Each number is 200 + 30 x the weight over its row's rms, rounded and kept within 0 to 999. Layers, rows and columns count from 0. The size before them is the row's rms in percent of the matrix's.

# layer 5 MLP gate, 384x96, rms 0.203, rows 270-281, columns 0-95
104,155,190,215,208,212,215,262,189,146,141,214,161,197,198,219,221,160,200,176,220,263,176,188,217,208,226,251,214,194,178,190,202,223,281,246,240,207,175,183,245,257,179,209,229,225,214,179,210,237,162,228,200,156,199,224,243,213,185,186,210,203,160,230,170,203,211,201,171,172,232,170,208,188,242,176,172,185,194,298,226,222,191,182,194,181,214,159,158,160,186,170,214,210,212,233,210
103,150,270,173,199,220,244,180,234,253,188,170,151,225,202,175,205,167,173,230,173,238,226,188,169,191,151,178,198,220,186,225,234,201,209,161,177,241,194,244,220,232,213,181,192,219,217,239,199,183,200,198,206,209,157,169,186,182,201,177,193,218,221,140,166,215,122,199,179,177,215,200,199,194,178,232,194,234,154,167,203,235,223,136,231,179,153,178,197,209,206,117,156,183,247,208,196
091,187,208,231,164,182,204,250,206,220,213,212,215,205,186,219,221,176,200,176,242,228,102,162,209,196,217,165,178,203,247,227,161,190,195,236,192,219,170,204,138,162,218,174,181,149,202,198,211,217,189,176,155,175,165,188,203,208,195,173,168,189,232,197,189,258,261,226,187,196,221,159,183,216,275,237,157,173,176,208,226,248,227,204,158,184,253,191,247,139,173,215,201,195,188,227,220
092,242,177,141,223,209,207,212,219,193,237,196,176,173,234,179,176,239,215,251,149,251,250,186,241,179,246,203,198,182,218,223,197,209,194,175,164,171,221,201,198,245,197,149,199,238,214,173,153,234,188,205,191,200,223,235,199,211,213,184,173,225,173,186,187,172,147,204,191,253,180,264,210,227,225,192,178,218,177,209,186,177,173,192,203,276,189,226,220,261,230,235,124,158,172,218,166
101,199,207,184,278,241,182,223,271,209,192,200,198,216,163,218,138,169,182,126,188,192,270,150,217,231,182,181,227,150,222,216,140,179,221,216,196,133,219,166,204,168,149,172,170,210,193,238,188,210,219,181,193,169,156,215,252,236,247,143,157,222,209,182,176,188,191,154,213,222,176,210,190,177,184,207,168,179,228,214,187,188,206,215,208,201,193,242,201,202,165,205,190,194,206,204,173
096,260,167,204,215,149,260,202,232,139,170,248,228,178,217,241,219,148,221,229,173,203,189,227,211,211,178,223,195,171,177,235,216,206,188,190,168,196,197,197,152,182,209,257,230,156,139,226,179,221,193,251,223,210,198,215,198,231,244,197,196,226,209,171,180,205,224,264,232,195,204,251,210,189,207,207,211,212,153,241,244,168,221,186,225,199,262,219,166,221,151,188,157,176,232,164,199
094,293,184,202,196,199,195,218,203,214,177,192,194,208,232,250,177,199,163,182,205,207,151,165,262,193,190,116,231,254,222,205,205,188,208,215,196,242,223,203,241,258,165,187,234,122,187,162,177,229,154,230,240,209,230,223,213,191,219,171,194,221,199,162,212,193,169,200,200,185,228,222,211,172,200,235,246,195,250,181,228,204,208,244,180,195,178,186,168,159,184,205,160,256,199,194,172
113,188,192,243,155,225,197,201,230,200,199,204,235,208,193,195,190,159,166,140,151,187,255,180,194,229,220,215,198,147,156,168,206,128,181,186,140,247,208,205,157,223,150,235,257,174,175,153,254,222,235,205,246,234,162,216,193,226,184,204,146,170,187,195,189,199,176,275,185,205,235,213,226,231,184,213,210,196,144,207,207,163,222,190,200,204,193,221,214,175,195,188,230,237,223,174,197
099,167,176,206,226,232,219,211,146,232,176,235,252,205,191,195,194,175,203,167,207,249,198,217,149,212,198,159,194,139,191,163,209,197,278,171,213,199,213,247,193,221,186,116,233,197,198,215,186,239,173,245,174,252,257,247,218,203,226,197,198,197,233,254,226,237,197,201,215,201,160,162,183,196,176,232,215,228,191,259,221,213,213,203,182,150,205,187,217,199,254,230,202,172,245,219,205
108,186,175,200,261,195,165,191,215,202,204,186,147,219,147,144,239,213,179,209,152,261,263,161,219,168,194,235,156,164,176,202,201,210,164,263,201,190,218,213,203,211,215,224,149,156,212,161,188,250,230,202,187,188,233,269,194,241,196,191,195,221,202,197,207,185,198,185,168,232,229,231,196,189,178,193,144,146,210,204,200,189,214,235,225,170,229,178,238,216,236,191,222,258,230,219,245
088,239,148,184,177,220,187,179,176,203,235,146,180,244,175,218,185,173,183,174,211,154,170,158,229,171,237,224,204,207,235,180,156,235,182,166,182,188,240,172,225,177,194,162,179,187,184,216,229,181,190,196,241,180,229,191,219,235,216,171,223,196,158,241,192,210,176,215,191,177,174,184,164,203,238,159,271,235,172,167,180,157,261,213,219,166,263,229,194,183,188,145,207,201,214,268,242
101,200,207,205,164,223,189,209,216,203,221,208,210,189,171,166,179,181,177,159,205,193,241,153,156,220,194,205,146,179,222,161,233,166,286,196,241,219,211,191,202,202,207,223,160,139,205,203,199,201,157,224,250,200,137,211,212,281,249,237,213,195,220,221,263,210,184,157,143,256,169,168,199,209,227,231,176,212,190,218,206,169,196,203,195,180,233,206,200,207,180,135,231,218,191,227,238
# layer 5 MLP up, 384x96, rms 0.2, rows 270-280, columns 0-95
093,208,155,181,199,228,143,205,199,161,157,203,166,243,182,205,215,189,184,247,208,263,157,146,248,244,185,225,147,194,249,233,206,169,232,204,179,197,199,206,237,251,155,199,200,190,185,203,209,197,219,232,245,153,215,214,208,194,217,191,246,205,186,195,225,264,190,203,215,213,216,208,234,184,184,185,177,124,191,242,206,215,203,167,185,218,145,123,204,190,183,183,216,179,188,141,233
098,179,210,184,211,234,240,184,242,162,228,143,197,173,218,229,245,183,196,165,179,196,222,157,161,242,243,175,147,171,186,208,217,157,214,197,207,167,123,155,183,220,157,244,184,160,228,201,192,201,240,202,185,196,226,207,232,220,163,204,182,213,162,159,197,188,190,163,197,252,205,236,204,259,241,208,233,211,179,214,187,214,207,249,225,173,242,209,214,224,238,162,162,196,268,173,208
096,190,226,187,171,253,222,230,171,234,188,206,219,183,172,166,201,204,156,228,264,183,199,213,170,199,205,164,241,203,202,174,167,215,258,204,236,185,209,228,173,221,173,143,263,215,220,210,188,210,231,173,210,217,235,167,231,162,222,198,222,208,192,157,236,191,153,154,164,209,198,124,197,216,227,226,173,170,227,225,258,296,228,201,214,181,172,195,166,183,209,206,206,250,218,199,213
102,262,221,195,167,219,132,173,232,207,207,205,211,191,214,191,183,249,210,248,206,263,174,163,213,226,224,172,216,203,176,281,238,233,205,209,156,213,235,226,207,195,196,250,189,186,203,219,227,190,191,147,212,184,220,209,157,195,179,167,185,225,164,208,193,200,151,231,129,216,209,160,247,165,201,169,139,184,168,215,211,160,183,174,234,221,176,157,223,213,201,145,159,180,203,201,210
103,224,195,143,191,214,182,220,147,171,228,204,260,231,206,217,156,178,227,176,171,152,200,176,199,220,221,228,198,215,195,229,197,231,147,187,143,172,206,190,227,191,144,212,192,223,180,211,242,194,229,190,257,249,150,207,203,216,200,227,198,194,206,198,168,154,197,248,199,193,183,214,298,237,183,232,207,214,175,175,219,185,211,189,282,156,179,176,230,208,225,258,203,206,165,188,191
097,213,229,191,175,224,233,188,170,195,163,234,174,213,199,194,158,193,188,121,202,184,231,268,165,249,204,234,180,193,217,164,280,169,203,218,191,179,204,134,234,253,194,213,214,182,230,159,210,198,166,159,179,200,187,170,213,222,184,173,200,227,203,222,178,188,230,181,202,170,132,179,213,242,215,176,145,234,192,189,205,216,192,205,244,177,201,227,216,199,189,188,193,273,272,192,233
096,185,240,232,188,205,177,236,172,238,225,170,157,206,201,189,167,228,197,166,225,179,249,261,228,234,200,252,123,203,225,181,187,229,233,222,227,236,221,158,197,222,189,215,195,185,168,231,165,220,226,213,183,185,211,210,262,218,243,185,183,194,255,209,181,143,204,169,157,181,190,209,151,183,184,168,192,214,188,220,263,192,195,218,158,198,194,154,208,186,241,186,201,235,159,275,226
107,229,217,191,187,209,262,235,170,189,151,167,178,250,217,170,246,194,208,241,240,202,229,191,178,226,191,206,211,219,230,240,134,190,158,222,212,206,236,212,214,190,196,182,183,190,176,234,225,196,227,216,222,210,200,196,138,217,159,172,208,215,239,219,188,186,196,210,231,245,214,201,162,235,164,161,204,194,182,276,170,232,228,153,240,184,179,267,222,107,179,198,169,189,182,192,173
112,210,181,183,231,191,193,130,182,210,211,195,221,205,259,182,225,232,217,185,212,268,186,227,193,227,211,186,208,210,232,195,168,222,198,239,253,171,132,215,202,165,207,191,196,218,226,195,199,189,258,251,177,172,187,152,199,209,250,166,176,206,208,239,166,200,152,218,204,202,228,187,225,185,243,191,193,183,173,174,171,204,247,127,173,265,203,255,154,256,217,197,208,244,171,198,169
105,145,138,205,242,206,184,195,178,213,185,226,135,168,207,178,127,219,215,207,253,190,183,204,239,190,181,212,121,185,185,171,188,188,169,187,183,194,165,188,209,217,202,208,196,153,255,142,185,214,234,190,205,208,144,214,228,200,171,187,248,202,168,229,222,231,218,260,193,179,202,202,196,195,211,214,108,232,211,207,151,201,212,223,200,194,176,180,235,189,182,219,259,196,220,242,212
098,184,224,191,232,181,226,230,192,181,198,209,207,120,252,191,190,200,257,195,154,183,199,208,141,204,193,152,187,221,173,205,201,220,163,184,174,185,172,171,171,147,223,262,208,175,180,168,211,216,210,208,270,198,181,131,216,190,234,208,272,226,200,148,214,195,235,239,211,216,211,176,219,224,185,264,201,198,174,174,179,206,170,205,190,209,195,186,201,237,253,172,252,215,182,165,151
# layer 5 MLP down (transposed), 384x96, rms 0.189, rows 270-280, columns 0-95
102,207,155,205,197,169,168,167,227,253,197,232,174,187,187,199,194,196,198,206,243,159,163,233,174,175,239,191,215,203,188,145,201,158,196,183,213,171,162,193,203,180,190,216,129,214,157,186,169,162,262,209,206,174,197,245,162,197,223,176,235,190,181,262,185,212,235,193,223,243,117,157,190,168,230,145,205,195,202,235,172,197,180,194,190,239,152,243,190,209,209,181,205,138,160,182,227
103,212,192,183,248,128,247,177,202,221,201,247,203,171,174,262,153,212,167,178,220,239,224,222,121,189,234,209,199,212,170,153,180,164,221,192,191,194,195,264,185,174,151,239,278,190,176,198,202,201,217,183,197,151,240,256,228,208,205,185,200,199,255,214,206,232,203,179,233,189,181,206,205,202,228,200,175,216,162,218,225,221,203,208,212,216,177,222,129,178,175,195,175,231,189,159,162
097,209,221,175,231,242,138,180,263,163,191,168,180,179,219,218,171,153,225,240,147,215,197,229,187,183,172,243,250,190,199,207,244,192,191,181,169,185,175,226,211,232,257,198,218,269,159,212,253,251,208,221,213,185,145,225,142,200,197,199,225,250,182,172,162,176,234,199,195,167,197,199,251,179,195,171,209,201,204,196,254,162,174,213,206,166,157,213,182,202,232,183,187,221,237,216,165
097,202,194,243,186,183,196,244,188,181,247,170,196,201,200,202,175,180,179,186,234,213,173,136,173,173,171,158,174,182,208,191,161,210,193,230,234,241,182,223,223,124,173,201,211,165,213,213,211,151,186,187,145,204,209,239,193,177,135,196,244,209,181,203,183,202,228,169,182,250,189,245,161,186,248,139,173,254,183,173,203,208,185,200,170,238,230,248,124,154,168,225,183,208,213,178,202
108,208,224,269,187,199,194,182,182,233,179,163,229,214,134,229,255,207,178,237,233,225,200,191,210,260,210,237,174,236,179,213,153,156,178,151,189,181,223,174,189,173,164,208,219,185,185,196,248,163,208,153,181,170,164,259,194,195,184,205,256,160,185,175,164,196,183,235,167,206,217,215,165,188,183,214,221,219,170,180,189,228,215,170,222,196,222,164,146,189,147,175,185,205,166,245,134
103,209,186,205,194,222,175,220,245,253,185,184,268,178,181,236,219,212,241,172,228,224,198,201,251,244,210,170,181,178,141,216,198,247,258,211,186,168,194,245,183,225,193,189,196,222,162,210,188,170,236,231,206,222,232,228,168,218,251,178,209,160,182,177,246,186,255,179,186,210,162,203,219,275,219,168,253,173,212,204,230,192,175,214,261,215,219,258,209,232,196,184,175,194,170,180,242
090,146,224,226,262,244,200,245,187,179,222,186,187,215,217,206,151,216,223,219,209,154,198,174,182,240,175,231,288,245,161,196,242,186,194,214,233,154,184,246,220,234,224,197,195,242,199,210,197,113,185,208,195,209,208,190,178,191,157,226,208,189,186,181,214,201,247,197,163,210,175,201,190,198,176,224,260,209,214,166,136,194,197,187,181,215,249,210,173,166,214,234,141,216,239,173,200
111,201,236,185,225,201,227,211,236,167,135,161,203,184,205,240,170,189,241,240,222,241,205,219,182,186,227,207,223,269,246,222,161,222,201,239,190,175,234,195,255,205,161,183,198,232,212,208,193,188,250,190,183,205,198,208,187,153,194,225,257,277,227,210,199,222,141,206,235,184,149,198,151,160,211,200,195,141,199,247,209,215,237,182,228,245,217,201,180,179,210,220,161,222,202,207,257
102,173,155,174,211,273,199,144,210,209,165,203,142,202,169,213,138,164,229,240,213,211,187,198,174,154,150,219,211,206,180,216,220,220,199,246,178,221,246,190,238,226,208,209,229,198,233,126,209,148,162,156,188,235,179,217,178,181,248,195,216,194,195,177,223,199,225,186,195,157,201,194,141,250,203,210,175,208,208,177,234,172,237,239,203,185,239,194,196,171,142,247,209,213,188,200,244
104,179,170,235,182,171,179,211,168,199,220,205,206,173,234,151,222,182,222,146,193,193,183,140,220,178,188,148,219,179,192,196,198,194,268,234,194,212,169,243,250,231,194,247,215,194,154,211,229,162,168,184,206,233,184,182,218,226,186,184,170,210,198,233,138,202,196,195,184,280,146,155,158,258,214,219,176,192,263,208,200,227,234,192,202,198,173,215,217,224,209,272,211,220,157,214,214
097,241,209,208,182,202,175,195,244,231,184,205,276,230,210,259,233,201,171,173,200,190,200,223,214,245,204,199,152,156,197,203,143,229,266,235,224,185,197,202,185,218,213,202,237,204,221,184,186,206,223,243,205,253,229,184,232,213,272,210,172,226,214,210,179,280,196,207,205,211,184,180,237,178,185,175,204,235,223,199,230,199,246,185,239,186,216,188,188,210,212,225,200,288,245,140,184